config.toml
n_layer = 8
norm = "rmsnorm"
norm_place = "pre"
attn_scale = 0.141
bias = "none"
extras = ["some layers without attention", "local attention windows", "shifted keys", "gated attention", "exclusive self-attention", "value embeddings", "hashed n-gram embeddings", "a smear gate", "an embedding shortcut", "learned residual scales", "skips across layers", "capped logits"]
init_std_o = 0.00668
init_std_up = 0.0267
init_std_down = 0.00406
decay_fraction = 0.625
train_tokens = 456200000
steps = 7670
Each number is 128 + 32 x the weight over its row's rms, rounded and kept within 0 to 255. Layers, rows and columns count from 0. Numbers have three digits each. The size before them is the row's rms in percent of the matrix's.

# layer 2 MLP gate, 1728x640, rms 0.0516, rows 329-400, columns 448-511
102:138154059099146110115111085152164151146092097138153100151081161151130102107113205085095163070165129061203164135080173140085086179134179104125228117117160070149157067088147126131051091083102091
093:133065145166105121156166159137140192124116153138036101124125153120066057118109096148134124158135087171199118131110106148141138137116068170135186217142097168149101102117130108190067109161143084
094:147097060119129153096109135137081089159091128109087085138104144124071151162131095171178186133115166163165081116071145132150149125112119128146140131108131158102094115191150145127187125144100114
105:108173158116128179160121094153133181135115116131150114120153147128130118106125128188130133167107133113186112154114134204130152150146122096153186191092135124152172146105142128122104151077140124
103:051129147139087135198128127131146098129078164091175087152134075172169140075094099125040146168140108138055182165111137087138096141141183146168127141178118116132143110151133079135111084126160104
107:105102114123097126082124123113096108112151082136114127105106117140109110135129129129139136106132121220123154085076157088101117146092094061119166190149104137145209125141130176112104124152042114
102:140111101106114129143146139178236154207121149086171153194209084122107076107137109200071091138103091152153073097126164140161107113078099099122069076186155127081184080142134137138141131140093138
100:081137117098108148180109149077145141162105172106172145184121088138163139112116099153117132130165136138119167182123153180139138173138119124169132132120097181069137116188162145188138104125099160
095:135121171147149183086152124147111129116165131127055108096104178146149083053161128128155117118175117097069067081153125149152112093137092102150144135108126125138139154185146073148157209102125220
104:087155125158112159111191094130164100168086202135142105102177122138159135149080123110164216155143069104117141199108162134187159117115110091089176101147101207102156044137203105172146161149158175
101:093151099115089152131148158131153126142145097149088125104160098148129186140101144168090141074129133157183116165108095104120179169030187085163137116100212124137089171133169138106121120155102137
085:114055087176154139195099189082103086133151098112156161133130171136169114113084082097096148158151142134057055160122095109097152076169185115142169107127140186104131147163148134100129093141110120
095:050136094170096112125147081184091127143164125095159105110081149119085070067160168159128128119092099132110161111134145160132111100091195109081127088081159168118104149093136155149089060127138129
103:120136154079132121109163094127182111146092095138120140145102121112121092113109098197106148047098111108100121127091128155140143080094123089103173135177162096099109085126171152119134092191135116
093:147130128127133103161110114123141190074119058142113131187157142167145189139078180104123164132111058127142155120147142129126146164128110184187135154119145186171105136172120091141117162121133087
099:151183125147105140139145128101085120133135120115164176156119061152170134073098139127199105142194150121127085133118153135183100078153144143078124138054154116078169128202138120138097073034148147
095:122167098098183149125127150108122158152165149040094088120083132155128141137135126158204186159202148099136153113123154172141079135080128127187154126093115101160176127155141111134133087088097136
100:123130181138134195143091117137125158150092105115140095199092097107149118134148162127081099120198131170188168144104142167128090138117074091116167097142080119088110198095180126113116184150119154
093:135120094107094131109157056136136139134088090132143100113145165136116144175112144079150170134128108177146114091155169138120135146078173138141188131094117101123181124139156126111124165088128101
103:111165126132126156079184160140115090149059170183204132079135076169199142125159133173147165119145080067147104149134126167134117152178118134146135116127135105128119131117157108109084163088116141
106:048097109113162113199094136131163143122106215162151104168156185127142104099159124098145110094136077085116147062109138172135098053138148177151161131144124134133117124076133128175149107083150125
103:182124128195097098146087088154074142154161139129171151183071118097144105149058100132179085125123159169198106165114165133104150111086118123129100045074093124143147122140099100084090070121121116
092:186091121150133136148112163158143120128127109190118097067158099065131119085101133168135148143122116100135139123114141144221055158137177170119132143153162163154109130142155164089157098122125166
102:098128181151049134206142057152091130095130130149122164118101144109119121205136146106145146151131053180102158139077152113130145130087171148181123132102153131127218124113151149117159107135114117
082:136114162035139161089152137122136067147161131118130141108160143119176128114197160109130164141156139113148069154143146126150201121138105102162133169166108125153016157113138132094151158191121086
106:112132134120161119122048105134205138145128150158088135099173162205144151142129139106153116138161075149124122133131082128160147140112152111067146103167112111124192175114111087116149105117162057
103:130108101144126112157134122081124137116083148140118085107031089140141118107094136081144122142156149143140089174062107159111136098162116091151144200109185138103125179160107169115110157142092107
101:167115102156081124135131185150089150131125146070126097106158136104079116119160207145053089166188174181120101101179068134120090117147140100147171069105089156136136136110137118121138132128154158
098:118092164171124104121182130124127107198100142122088170138142149101096065082108156184113100164125120121096114173085143159079063137148056137121149114148125163145164122200144086093142093074099122
099:129130088176118138110206089140174143180085133140108144158161132152131191119161121039093148136110156141171177141124164108117176101127069163142111072125072132120129116106163150154062109104135135
095:211125159147073042118095098132176156146141118086124156085127127140115130129142117135144118095115115174093096100096118154140173083113116071105158075102121099145160101071176105146129093099105086
101:153113113138155205205080169093147212159165112128168066109179121156176122117078137103144086160126102128098118112109097167128122129138167204118131121132077104085137131074122099144191128120150206
103:153067096152108175137089137162104110143144102127197088201138131127162138123101133178139144111138152076100143111136079160083113165126096127094108125093138102101131156194098107154131112157134153
098:153072116126125124164144118161096077160116138128117128110090143112165108083140138096099124121142115089112081077101138078132103182181174164189160140213193152138130103190095071121124104079113105
100:117144123153092101146166100156160085190142140127067083128159083155096185155094115144077220110187090093115066116149116132132073161103134131167155141103139153150096070126105143102114129152100213
097:152091127101147082086149097174119185109126112101085090115107115119083094060148190137156133097131147137137115078134079068129105155077114089163162066106178103129193127096151137140132115056165111
094:096111123059151172101119150202091082146136154112122076108093129124113162105168125144112134162120137186144136131133120140158131209134098148129100101166135135136120128165107100126137153138065095
104:121145094062126149069191118139136125104115090157046094116104111152096192028072172130169055097116124127169075164085101111118146192102138130105116083109184121161150123182119142151184062178157171
103:085149127142146133094103102126144089168113123107129137128107134199149110096141120191094139102090041167143150102187100145086135147087179132119101122118143140148136127111185084169124150143108119
102:099120161163110130118104132102109120206122075109152133143111128141151127113142157128107170172117159104178106163165100167157097111144135148178141100108096122105145180111138125179136147129140121
103:176171160153117103141092088054126119102142139111118138100141108055109132097057145124115143134111115133165158197128107123124098109092167160186150156132167136156166165122183078151124067074116139
104:150161143094115198147127133124100151130142178106096147148181102149128118119136153208111101114117102134096110141152071174102057139122105109145092140093100095042226146122166107094086159141181088
101:119154111107109130075125111147139152187173200107091139172111066118118130147146105117097158135153138147132132140124139068161198167150093089141083165151141165062123086130123104084129089115173100
098:234149170113120135097104155097166193138138159142156163193102104097065116201077078088135108158128063076156102128114126100150128151092138173102133089134137104094179089111162127127133135142140188
105:165126110143166167156072123105113148148120099094131119150110117133130134172102153090132094200136163127161187144095139151135121122114096143119138122142131149058102149171114129084106161096123113
097:135164205179101158126111096115142154080176143161173131192085154091108145094080118125139135092119139109125136158167151086164147137138147142095126153127098141123073128116127126120154133105133074
100:137174086155116111147142062172090161172076111114134170145183057083114175129131128213090165163139146105036153124107129125135158124158121083117130162128169129059128131166213077075117146142129119
109:134150142068073073144094146160128086082121086155102125129133113157127039145129141122170137084173085145113077088105094133093071167090161127173124126121188150135161127082131131094150169154134085
088:156111119091134194125082117119105132119173090070139124078088122105147081170175139105155131148191160110137123184080106167161166106127136088162107159151068173133130182129113053144126119153172127
101:089154140113168184107118136048139106091156133185149139083168187107123084136178129128135180139091132170106082180152104152142108118064160121181160116144104110070117088125146110187112080147135146
109:098154152110102121111137080123151134058128124132159106043155151109165059134114112107112172093131099110119150115101158144183121082167081141147188083105148168080147085077120120179180062128128144
103:097136153135079144156110090055219140072118100092154090124124173108166138127149090157184156088112085157118151108115144094119116088094094169147097095091088142124162149111118061135085132183081142
100:135138122148097148129114077165152081169069162097140169116141139153230171113130118129123140141112121137072158131113164177060099137141202198130095092116170128115166137151141022187155124110120192
107:073166120048153105101158073151121126134089127181089107063137141132164136163134145100122119132103070172141129102144112138109102168159184204148196073149125146094207128114117108088113148129132126
103:114142131119059170135163137133164119162138116197124097157089146100136131121098112175125092107106105169156127144138106105079119130127163095133140124116175140071100086095178124136056112064178089
104:142169069136090123169104145141169086118127108112126062123050131170122170154161156070167135147137114149093163097144067156130122123176131132105057153153123139107143152124108110173156110162136108
081:048172160089094145101154138157122097132144150226084188146135114163140122081150130102166160117130113182123156162144174052129174121132098099122137162157121106134096101136146143130109129134197100
101:148156125118046168161144117120118167094138088178080175170099113158117132108125166151096167099128115123180165112128144091130166036098167154199182118118128139155129089111109149134117129098117160
103:141090159123131162104086158197109090123117138117145141145063075180131123173129121140151176152229067079182106105127112146062109134086133098130129159046123140142126147127179095136140103110154106
101:140138123162140121127141132161173105166093095117138193066134160173140127099166109183156127132110118133133091125092067130191201101104134146097144168088121138107098134136127131199137082150197128
107:087072111138107199149116123189100074109160135161203057155132168174169116152127141127174122143132166140078128119080053200119145082156129140126095126124146185130101133151095099225125122147111203
096:119119131162094148113079150158135148180096120123102123107179109142092132145121140161111145114157150142116124150108078203094091059108176105084124109079161143084172131137164100147104076073109159
098:109145104097096171142161097134143093119060086133074158187116078107120126152196152215119081165128111143163116105105104162163119159070174151136153140097071133139116164092117125131134188112170075
101:164136097132187137123127135092116134072113117130106121120100091136098164197118152144116147112119181137159146172142059157118098180114182140125176083131125164085115149143057149140176153156143123
107:034133151075145146160060113131176106113154107080105080131070073200117170107152143149093074043144126077087138114098138203141070148109169081107210091154112127117130147092146159144185163090124114
101:098119194185129138119143104172059186102107179149106129180133145237136151191131164076151109155157127171132160115115091152114090114120107080100203102083151165129144136132125151120164146090071138
096:108092126145203100126153183081098139145143123140104114176127159156136097116153106144086084123120117135145118160174163194151103132091148125092114089159153119122145170193173053108079128138151175
101:105126084118087069187183109191129123123171063094166158179100126129153173134166161103065158157092165189108113045110077136106126101152147174135192128179180189147108143117120127117143215109174079
111:134183110187062168145127156133152148115119067080174134187051107128124107130098099118108148162117126139179158129076093103085118182123160132183087092176186182154177104180113138136148135137105147
100:162097159156109181154113159110161145131180172061151063108117144190135098173104149117115117104142065128085087022147048134093148083191114107135171099054104073100128144127177112136133116108144180
106:132089107123150145138115132159184154111143102106153154164094178146145129142143151070157114057171104130144163124181122136112143130096126141104078114185117116147098120137117104171096127107151121
109:127147108150106168153122146185127170127148155131156113095121152169125128149136159134169128136131051123144113125121146134159147209120150131120147138103072143143086136150059091189091081141180156
# layer 2 MLP up, 1728x640, rms 0.0535, rows 329-399, columns 448-511
102:116149136127145098137165181166161110196140166175155047149123142139173109195096205123115057129108093088124170124104096158114190113101156089086094124110149113085137110086112094156137135120130106
094:180120177115200144137136187064184163124109107174109139185102138128147137104132134114135076189143084171120163140078200184155122147119152125063101175124073163147104176101164156135075176120161103
098:131117053109089163064154123079116112153099094081122069082133157154108058103088097109127135121122171226148082073148154177088125084164136133140097138123144156069146068148181138156120137140129135
102:156187116160129121126123116134118071169152156079131093163130089033118147092060119148158121123113096106140144139123125178060096084125119086169169139158188161082075146126098142067139107093090121
102:117146102068161140178093120155175142115099134105083078104105094139135104125131084130183070145105130202055170178135131042121096147107131123112156121112120105104140159101150112102079105165138131
100:119138113127126104171124142182138168105101131127159148126149168116149128101157170082117117135109145027130133124198099174145091092114117147130099098089104157113075115081101110127145142134215122
102:118122167195167154172163130154164103123126132096155132109196144139117153135141158192109175097112138136112118095136155151221174172096111120171099063109164118081171139185108149107139144126093117
101:149152101150161119096129134119109117144165120156116112099134171114149117097101109120169095131092086129099083102108102099112087085097143064106144096112173088157149151108168080036121126111087135
094:143185159138053169135095137110115138145110088135118163138165112157099130154130072125147091147170079075178110157100113145157132128151124163122086081113101067143108105125125114120099147053128102
108:074184080076124121124168099137149079122135194170173108140167127124079120094128126168144107123089109125064110198162119092145143113082103157123141187149149141082161100084154112200101164165160118
103:120166108087099147135153142096129139143170099132070144136162121083141166116099091150157150092103107136173090124097150071155165161107161092119114148117203113151129119083121156118134134150066112
082:135086115183166126117132150109093065139128062110123195141144161125130111109134055129070178146073125116097080181121078105108164077162149106153114138146126130122071168136139132114132123130101092
092:188131121129130148130106090136140141147147114098102117102192151141069141200146186125172160094090124154081186080116160150163058130126120227135151156156104133157140140101108185113116155110160155
101:196161120102082141123107125129124136099118140098146090117046103148150152158108136140157133095126076136118120143130090117141097244146105105204112152138147112095169127147082102053120141114114137
090:163175168101119139113067103144160076112088156123165115133110124093109069127152073124152092084185141127105129125112149158138170119123078096084112152097142094132168122124163153107132155127134035
098:129138126095119142078124125107149121133131171151128132108110134126068078102139120181104066100139066106150079109120121152117122159085105109173095116152101109142141179155123122097118184185208139
098:076164126132139092080104115139104141127092087111139173093067122171184150110088111159143120113161189183082122129104113146121156125162086026129134152124132179089116121169132143108160133161116158
100:157150077136125101076145136085138145128141176046149155147139140096134093113154107137142137186118115132050128178144140139167080122120098146116102132063132113152111161115134144113138068062117114
093:155130125104095124080149122130115124125096086156121143102148153126120100177124091091172136129113123157125128090155169126162161113104146161121151155077087143117098095095155202122154124095091083
104:106146102095127119108128153141134154131151145116184106125071099134164167129088106193127125113164048087170144134172143223140141105144103109112118146131077073122054153078170125134133131102169108
105:106128098138173050144137091101127173119100139153154138181105138075165148153133129126085107100134129110147149154145125073100113180115108090166170130178121127189076163197141163150145130113112053
102:140188109103115107175121066169139087121149103109151126099162112145130158098156113164155138120102105122131067147171133081100160157097102115151064098075150152141157130146132097095043158125107117
091:120116186093187137142098130082107122160084192110088170148159141200130127114129103158128127164079140130084109139136100120103094142124095097122135158139102145079103120143106135154098116111128101
104:092098132151146097066128135070066123150148181116063144160085118118129108071114083139134097103140159154105116124124128132066099136115106161178150104103121110081106144166159134131186058141100137
083:095107124093095130142198118087144091124127183118131085053141113127170181166152176091086129199124124109143139134166128124127139122089142131157093156090135143142074180074142125161141142098120156
109:099180137106117195084109112103097098092178122120113089157112060101159133209177093150084108074143054140073082120104079151172134157152115199141109123133109159113089160171112106212185120206138171
101:106143067130140140143128112164113112110101180078160182123129081155131101107191090176101145102138124125092119117174103114143104144152091159130086098127108139105106086122140141144136155115111172
099:143180137113065154099149132052178120138100088130215177165175122163129208119070125044150097090121094175206109130094089159178106144148092100140115169131127112152176170142114173137153151152141102
098:074116127083055171133142043169117123122107125127133113114142133115079132128165148102076160084163046077167095136095140162095150152118146137177120100108130160093102087127103097116168139097141134
099:165128119088140094146113099077141115056126047144120143131137123103130142135101144178160077076132163130129081087124149091102159128131067088121137068103064099090099088138077140135141136137087083
093:119113117103173137026128112100082106140123154115086088164165160133152147134105114112077112125122070129101153156087128155122108130097121150162121137081185109117106175144122117144178174124126106
100:110099105142113171121078120121157171111102102170121100102236063160161140107122113129173095112116078103089050130117120102133112075131088192160148174119149071083198143111141123072084109134135161
102:150112161164160126134098107121140143121108042145214107165123135124157099144133146096127183116119205129082143137140034084070069132137097130081063084113059153085147132138128105133167088138128102
094:126141098096138145182098135137134093114109093100134172149130138068222105127170125088101129050126108109078125128157118053127102177139154127121142170171098161133082103118080143131163109095123091
100:125133069134175116167163141166162142130135141148119159076132127158151129087146168132173109194150146121104162134168156161150128145168115126104087124104120088124106071124115160148145129130143105
098:154129160123147103100090077112120173116095129155096152144128162131157107104114162106213165087144085129154127051123140110156149167110105148157185153113094117094166116101088097147198170032136063
096:142067168110155167128086175110093090113122094164137110164162151117140106126132140146138059122140180081104074050120130112162192100157107073187172213086109152157137200107119084155068105168113141
104:165145114174076122121139131185108149152085102044144157180087163127118135069138102218137095121161113142096115216110145105145143101143104146159092113134084080152116139150124126157153143165135086
099:141148083161088108120168149090150098162113184119148059075206140149097140131122145086109064123198105145053083103095173170123157144164135183123114159141133116117120131142111126184119101129147138
098:153087080074121124139152168161130175031155142138103110121115155125084105135135164088172099062123089172095168085106143055069121148109077101110031143139146113119128057163137140098133149150083141
105:141126099128109074180160196067104135149153095107098158150143102137115154135115135086070106134078161097064123091118039113100135133135199088126131071140126168068130170114132072109130161126146173
105:120190162135114152175075157167172132196189149136167105125151097139168171126164152121076143164117099100073175110152108102159146107112165123101147137121159140108117143091172139146096118208162114
104:137112111174146129149117118104109138096107101116121103123135145105124177140119148176116138117086138093089133175176087136119115115163163145088146130103090052117110144129137140162144116106136103
096:127169131188083127140097114121110204129122099106129149200073102145135115156111105117115093146124086174116141145084095104156211123125152110123147163107183111149164128121096148161118172105126131
106:108122098120121088127154102105154189172090141083155108079117114094182128071145086095116107106089183147131143107141084124136115126181135133091089111156152089180087076084115158127094131170092169
095:101112153175128101096126124142069105116129173170146056094130133100148171134104125159140118088118115160140077100116110156161079098170052090164111108121138106122175099111175111099126143126106194
103:145103128138085137154120115071141155112190164157095110116197189133151065110168104150131107165132124137088114105145068043125161083103068117094136123113153129071158118156093185157104088115130129
105:085108100151202096099097174139153086113081132136125164124122115080212191154104164126098168111121063136147141150088030090131100183086156145172166161160108157118155141123141098118135166163203125
090:096122075109098140149133140099136097163086181160108094088070071105159129156186139152108176170101088110146149131138089143150137099088135112154107117071131179097121123132148071140109114124103153
102:173151151144155121113149157093141113062053161189141126113135069130170188102115135138147152072099089121124110131147148151145138152136133114121106166159143096073083159123116190131194123088143154
108:145182096078107137073127169177132135146174125153140105133139112113091081079203162084107122102191152131075133183140092127055073125121073137114127128132097126170090158123113135102107117157151155
102:131109102142128115099113150101141081149045141137122125068121133066150145118183134130137147065095163152087067109131106108106106091149086137106078149125099122128119085074127153122124120144162155
103:114103092109131106157200140127088119094190128145120055119087085115103093135151132162090132126167160067137132108127110087191095120134084052083157105138139122154157182117136164096120127137156150
104:122123172183118109173157075119130127142155117079198128164059127111087151114092108144104130091205135052104134140133142122177173147081137036158128116117123114108095091083104231202160140177150062
101:024148057136170126162119139124100177131150096135149155104146155118152129124142147114164120154085154136083130110159181137130155134141106173121101105106111136171138126178142134156163062151119113
107:124154140125087092171153106118092170109093189143095134085060155153152098141124128146124134145160176104083136098098168118147136110129151160115132125127167189132118169156158103147078136145051122
089:151097111151118112126129078199154146125118138107159165140140151098175102107170121153100072159082119112095149124117092215168087119101141142083093101091083157137167132092099135101147180095125140
100:103051120101181111102114082121177126098156123152147064124149057120169119184103083109124035149179099108108103120116083182200137157137173119176120122163161155131154154182113118108174133155163119
107:148107123099108046090118168196153131146124160196135101090036198118155126129135128134157148140155165134127136088056072193138082116180134155116148120077094139198088125140113160121132089062092117
099:186111160104144153181084101139057130088163092092119096101104085095140164170136191136138161116135175088174155138100194130118090166099081088104092102062098134149116085106121124080139134134050126
105:145149078140101104091125115133100086155173100115084112158127088130099116164126141144133101158054136088138075111123117163146176121087133155060199140136090128109128164132106163102137044199198079
093:155127162136178127050137158129149132108105143190172139131173076107109131133091087171102074105096089101166051159127097135155135164140154116117098149114167133166186143120096154152178097137134109
096:190167116125079115141170132204164145133155130122150093094156043153145070137200116130137117144125082107165185142105105120112159112144159124119153137094162104150062176179124142151169104151122119
103:174191127117149108105143053092103116101150113136086144110202132110147204179149074100104086121106089131145119122130102098172188122129138110146139089102148135148136120109148160142139130141155141
104:178092127097065146080132144106162128111134133126156211151118181160132145143168153122083117109096132101153156104113115091144116107106079114146075149133139115105157082162131135205154111132133130
099:117151141116107175128087121144102136123133126186121102151128121161132105154143114083114085160203147139083211098142085154131136119138153160192184130140159073152151171113158147085197166060091172
094:121090057128184065121123125102128097132166152109113175118164095069146104096088143117152112207135082092170143197164096092136139151133170204107118174169121186116125132213090110169084090126165081
100:085156104132122113085106121186206147141074110066030151093090113115145104046136182129133176095171172129137138078204064092084178103182118123097139179151133074145130140120119160136184095134181096
108:098116151112111108133131149100164115116170102090117153159131130080130064069184083156057120096132133108129169108129121099115072118112132169156069145137104109107084110132118144117146139184192113
102:148134079096110114189110180111145088098137138100165092110119148095130092092153133138108153139140115146207144093160142155111121069152095141139124101103130159089136143022091086128073122079126153
109:159060134091095168131151128141070099115127171146134087100158124120101159119135095146097159154129184146096129155073147110157093162136173057128145138050118148120182133134072131086149131149116129
# layer 2 MLP down (transposed), 1728x640, rms 0.0504, rows 329-399, columns 448-511
104:131100112123153134110146148114156171111126118152133137104095119079124109143112171173126135150200155100161090136142141059153156159137163176141154145125120129098099127147118043108138015139083052
097:183087126103119112155111137092168152122083135115116103116159122099105113137056107139116087117142135124108094147106130126087116085115142128135187130128108100132137141129134130188131110136099158
094:144146147134079178110146135109038172136151161072149085123145105160072190101074140106131112177095108134088098157162098148132150112121141152130159132135098130134129128162083166064115130143138119
101:112061110111131117162084139112144102117144136124158123108126148232152134142186163047119130178159075074136121106089118130126171092140092148123115074126135189123158079198119068153139111137152137
102:168092178188143140139119152139094130124101163094092126155032165113075102153127175125084186144127178082136126130121164124105054091176166169149143134098090127129135135136127084098097077146180097
112:085134097062146148067102127134092059190131100151106137145115090146137070155115135147141108113174127167102106076091174063159149130127108097122155166151112093156217064122131158090138108113071141
102:184119090155139112109111081144120074076121105118084130095160120126133137110120153151127132147149128160155197156160084164187128114097120105120114091136115090109104093132117094063220239152108152
100:140090134211163086161183100125153134154137162061161164118125130141140112077123127079124107144123100125052080085125125117207068105164135115123186163153088140090158087170184198130061114098126132
095:083114071092070171161131085175096053121104139197157169069081114118166153195125119183098106102093139165136166136132133108168160152121140090178064163112141145180160100116171151084106082168126104
103:133128148096079079155040124121135142121194092097106140128181171121077111125166107156076122147125169141094162142167166124145154151152066146183131042133119136106182158159108146182128086151185099
098:087068145070127169149143155112094127136158142138146110060187150163083130098115157080127142109167111142104115131137146102160172141117083125173093127128155128050097141139139146111150145153157119
087:146116119122136119104160119158163150143076138115144126113124198042139071150161107109125150121154149104173156150135128111104164148076161134184058125159146116198160160144114145166106146142135084
096:130102142132146057176140096112067122151150088123094108122098148109086165098128131123152080158142112079130093129115132122176150139112085103160134136150214136139076157078093108165156167064146156
103:195135181155158072102157113196064115159113122112180138094097178109130145110140105119097145157145121100085133148113114132100144133134159110137144135125178106095140130147109114129100122108131125
079:071148162125125137076149102157162130115130065124133114164102140100116139112131134127108127152146119150121110101106117132153154099136149115135125095099109168154136066147117145099115113093129116
100:114121159140137085126154130135113143147124101165156084099134169170197084141122155108072178147107093149175104129096128120175142175087137143081071158152128143124099134096104112119156146123189142
099:139120085184177096144125136159133152078151161093132150070126112204107125121160172131116167096117186144144145157123051133140155107103111168084119127102090065119140055144156133113142197130121108
100:071118130145149123162141094099076132090110167119141153188126167040146117137162137102101051152128121182093163121138191164143099175145087181094131141137079157099169104128121148129161169114133169
094:168155128169137144168166117176117153095070134160040104111117102129108136107138173110130127132147107094147086101170136111178191107132106121122186092149142175167124115110062094137141124128090076
104:092136199135122154140155156166082086141100125132181134160111083174096164167109110128090186161141133149090145091150146183107156139132086109131116139145129135170176154111143136152126163071165148
105:085148137166149183130094117123113109149111142108154132154129139087115103124113158101114152168141130144131100129116125120110143109126107152143137084115116076112141139088072145223122117090094145
103:066116113067091110176134095129083146097123082151073095097151108110142069121139178140127095125108176197105124096170173062102110079087153103138161101099117168114118091089128152113142150121135135
092:086167146127084103096143106156088125138108137119080140187119163147147097083142145138134127114145099125114148075115157127132119130151131089099147145103132078183129133067096077137130138150155088
104:079134162128113145213124051101125166181169168095116127146095158170147142107095146115144145111162105136164170166195138130122134101092119129135122128095090110146149160115120076126106169119144091
084:100100123187162130106115122120146218108132114138143158191133142176114082158148103117091135077131129159096073091139103092163072136115135123111137127116109131125177132176130116141149100084108104
101:125157153157075123128102115086074101139106138057149210167128100116106141109163138175106190143145127107083169096124109204110113148152128091147102066114101141124056080084105117131180138162111211
102:149093146122112104140152112086138161131130127123099133135081121115160118144058140096094092135149166130095148178102170164027122126163152109129151140163156136078089169156113140147164164124094095
100:131145145093104128140073085108088149203097207117145169136209208139158082144118150153171144103167121127094121117120120140163162109188149100164045141132110139163071166135145144128109130122109109
099:156189108113100068127067065112172074090064125128156112130066129121115085126122142177114148111141155155064098096082114139095145100158078118194144161193210138097098126132064181105092163099130144
100:153142176118119131081172167154102176156142100144163132138139098093158140082197098139112147120130159132128133105163165091153093048132129095150160165177143194119137174134112112121122172124140107
092:157172148126118099171144124121174160162149138144140129145075105142161100050137153115151148127114173148155060149164156077122161101201130101133132114154099090145159062135125095155114101139068102
102:081066149202132144084136112171135150113122148122114122078130152074143163100170092133060167098098185120182073124111160107122104156137156073169147167051108120127163129087133143130094093167130139
101:172131107139170139138117087146142170089114079088123095194093207192088143132039134117133150073195170103114129102103139094123124118138148163081141119063129158193144149122106143155111110161116125
096:132078122102132089116113127138133114102120076153121139087158118133137130164173142091174142086153167169127157118113156113078112153113115178128076049141105141166153110116076110199138164108152150
100:134071130144122102112136121198160097154126110117103145039139130103127150112135074214180167084101126121093185116167141197131079135126159090123159095103144132123178119180090173155075137144108177
099:189142188076144130132152119070100185146158120130127114128160162112135158116091106115092152084139137079151099150161157114141130104097188181164133068189184150126055152091106145142125146164155099
096:082099156099138196138072117160137097199142156125146123158150135126141096172121111142146163089138184155118098082132100087116144108111128104203146117112130094165160197178152150174108094118133122
105:136115132082084099140061110192102110078164143093099093151106183164122102139131123120146149146175146111119166083071113111145117142039167141100176091135130154168101193086102088154171114134155152
101:125147130150069136125077097132124141094138123143155089175114165137072161105107100107062189135202060118144098142127142096111109161115160056141162158165177145173162171115103099127145177135116108
098:136125098065173150150141077083112149128105116153155109141129161113147116134146125116078094134074077148111151192042149060133154155159133157159107144142125135144067135110137114137100110076124217
102:146112133072116115128174194106121129100169134121136109096136170124126106149116141081127072108153189021180063167136141106077131175084113134167134087133140180090108164181101164139143135122136148
106:147168152120113192133102182134191143124134097116162064164107147113112177112156198121071116086163129127145136139113128118156180168162120132153114128151098112122121136136142155126097124157066128
099:115134073067145157146118137125134167138107118138173068105074127165107138127110131102147073093109173113126170115125200137153090201157159130105142044136120126116184113139153159150094083091114125
092:141179139155081119169108097115092115117149144126167102110163096070099124156135078117116125122086134132183146149164155155098106181149071193187178042156075131127114169117103155132157100142088198
108:084151151069099116125202115116155138134129089137095160114097090139117181120121158117134150136207121131143090192126162157105129169141086166105168166177132124115111143060107186085152091127127115
098:073221143133168179141150144092162173201155135111112071128139102147140135096148113075149148111170111098122124075177134067120156141109136133079171141156145105132116148130128121133136137119137164
102:180125107183143152122135102152135131141143123164129136165150164145095132130137150115101112158143103138170165144123094139160194184118136122096141124125132052157173128127126132151138109105202047
110:197106126133111122154167132166014120090140126122157076079154108182052095123135080155178160167141144100174107136123106110117119168098102134171076151132120136132138029092123163111135148130097187
090:090064175139108143130115109111167056129123171131128107132104195156130154140137130162164114092099110151085136070106177110177095057096152145069061129089212122156095101137139106141111114113138148
104:139117145128177129112163087092107128089128104110076088121102106095126158122020193118080185168123104133155097151113144130062227198165163103073140102156112102090142140091135076070073109112098132
109:076138102183128123133156168155163137102093115136085100090111118181113159158120128113047129128109126145104239140117119124141151124119120173141119108128119156161094107108189142098108108100122129
101:119092167123157120194114174123135102120145124120062105094155095125131130166101108130123136095166103111119072148180133133107157092127101122146137129086101146095101148083154086154143151169139150
101:128123159126102164065146182081147162171133105130148125161098085105124116161123115108096143095089200135160096069094149134090107127155118154104139076115119143135126080116117219152181105114121066
105:130107091174158161144097165146073144075140125104108157095093112159154059195152099118153108096144150095090078169122125079092086101139091120093133184128111083172122157125123143138072097110112144
100:095083041085147123091122106152106072149105123100119164174174137048137113120153083096079127166116073115155135165096152144192089072114174074108137097122106106127121104124154098139100101141108095
105:099123132120153157112122152155145154085089152122125168059103110110167051128086190189125095156142148167075132122169127095121171137105136160114155103149079204167149145136185053127115132160137089
088:119147167092097170138122128092118064146109175113135131119114128179123142137144140109143166148187114102122157125155151094135145149147106067124145143112171103139091150088167162149112110154139112
099:149103088097156114100167131121107173152160134157100142089115088143151111117064184140216131133096088121106131210185111098199098109095105132156110121081102081100149122162131151125146130105091110
108:122128103135167072133126140075134135135125153167139094116107134144197085151155110124133135134112099147108159155122061151150122090078105127119141127140086167097185162128158121149092129115121117
104:107178086170094134068173164076162125190079155151129186101202133154160138069130095141118078126099095123074156161146095124126111075144137188137124158125180100075141142153129139177131117128136094
109:093084123099090101123054065151124124196130078077113117142196067090081130138160123220124191117076127156132135166123129130137157177060135078111125140097042151123124086157106110183127127101146110
094:174151104089145064127155093147151103165135148068126083187148096082089116121090109225126103087101101114104160074130134123153128140149137124154126181142046103140134157098182137100080126120174124
098:158132178115122178127060111078146100118114123132134158081105112134166088063180113138185142142149130123149146123156138174100118136161151036087108124095100137131076092165097099110101181130087168
103:114086113122144121149129093131124138095169120170143122091091083067082164098100125111131156088084113115173123111137153117116116159153171120072148098120111104092148089104140101096132161124118124
104:147130166148191135186112064113105148166145125106164115100120149172119148053110113168107138152088087186127115100103090167160126158165133107125136156147095090132160159156172134149143170134163129
100:140136107155182095145175137132164179079117154175091133093144137119152084059118150154140040135120115140143128140140095152161082117163166133163092156110156097164159095158116151083114082137115055
093:123125146129167117152155056174175157084138137095149115120137113177153107143179136131134107141126133141109067038091104096126114095062093060110130098122113093120172194147162131129167097117130110
101:111082114137135084108143171126111111166157116089148147111143131097108159104195153186154075080125107107130192173135188161106116115083106176154125114101048156155143144097130073168132106130137143
103:139161116131093140132146124185115125117150090146145102125126115073056136089127138117144119180114122090182154138127178114121144127103110155109113114147123179125173133173105076174121096116082164
101:149121168155134083057108136131224136141088129101073145152068070203171105107124115168109179117129082099145106086084132052085145079122077096108119123133179135127111078078137133151112147148109108
102:111111178072066087135176112142111130123136151068144110140123109165117191091082111122109144118121148135137114163145116167097135087143118130104191122070192180106139110134122157172157077117133121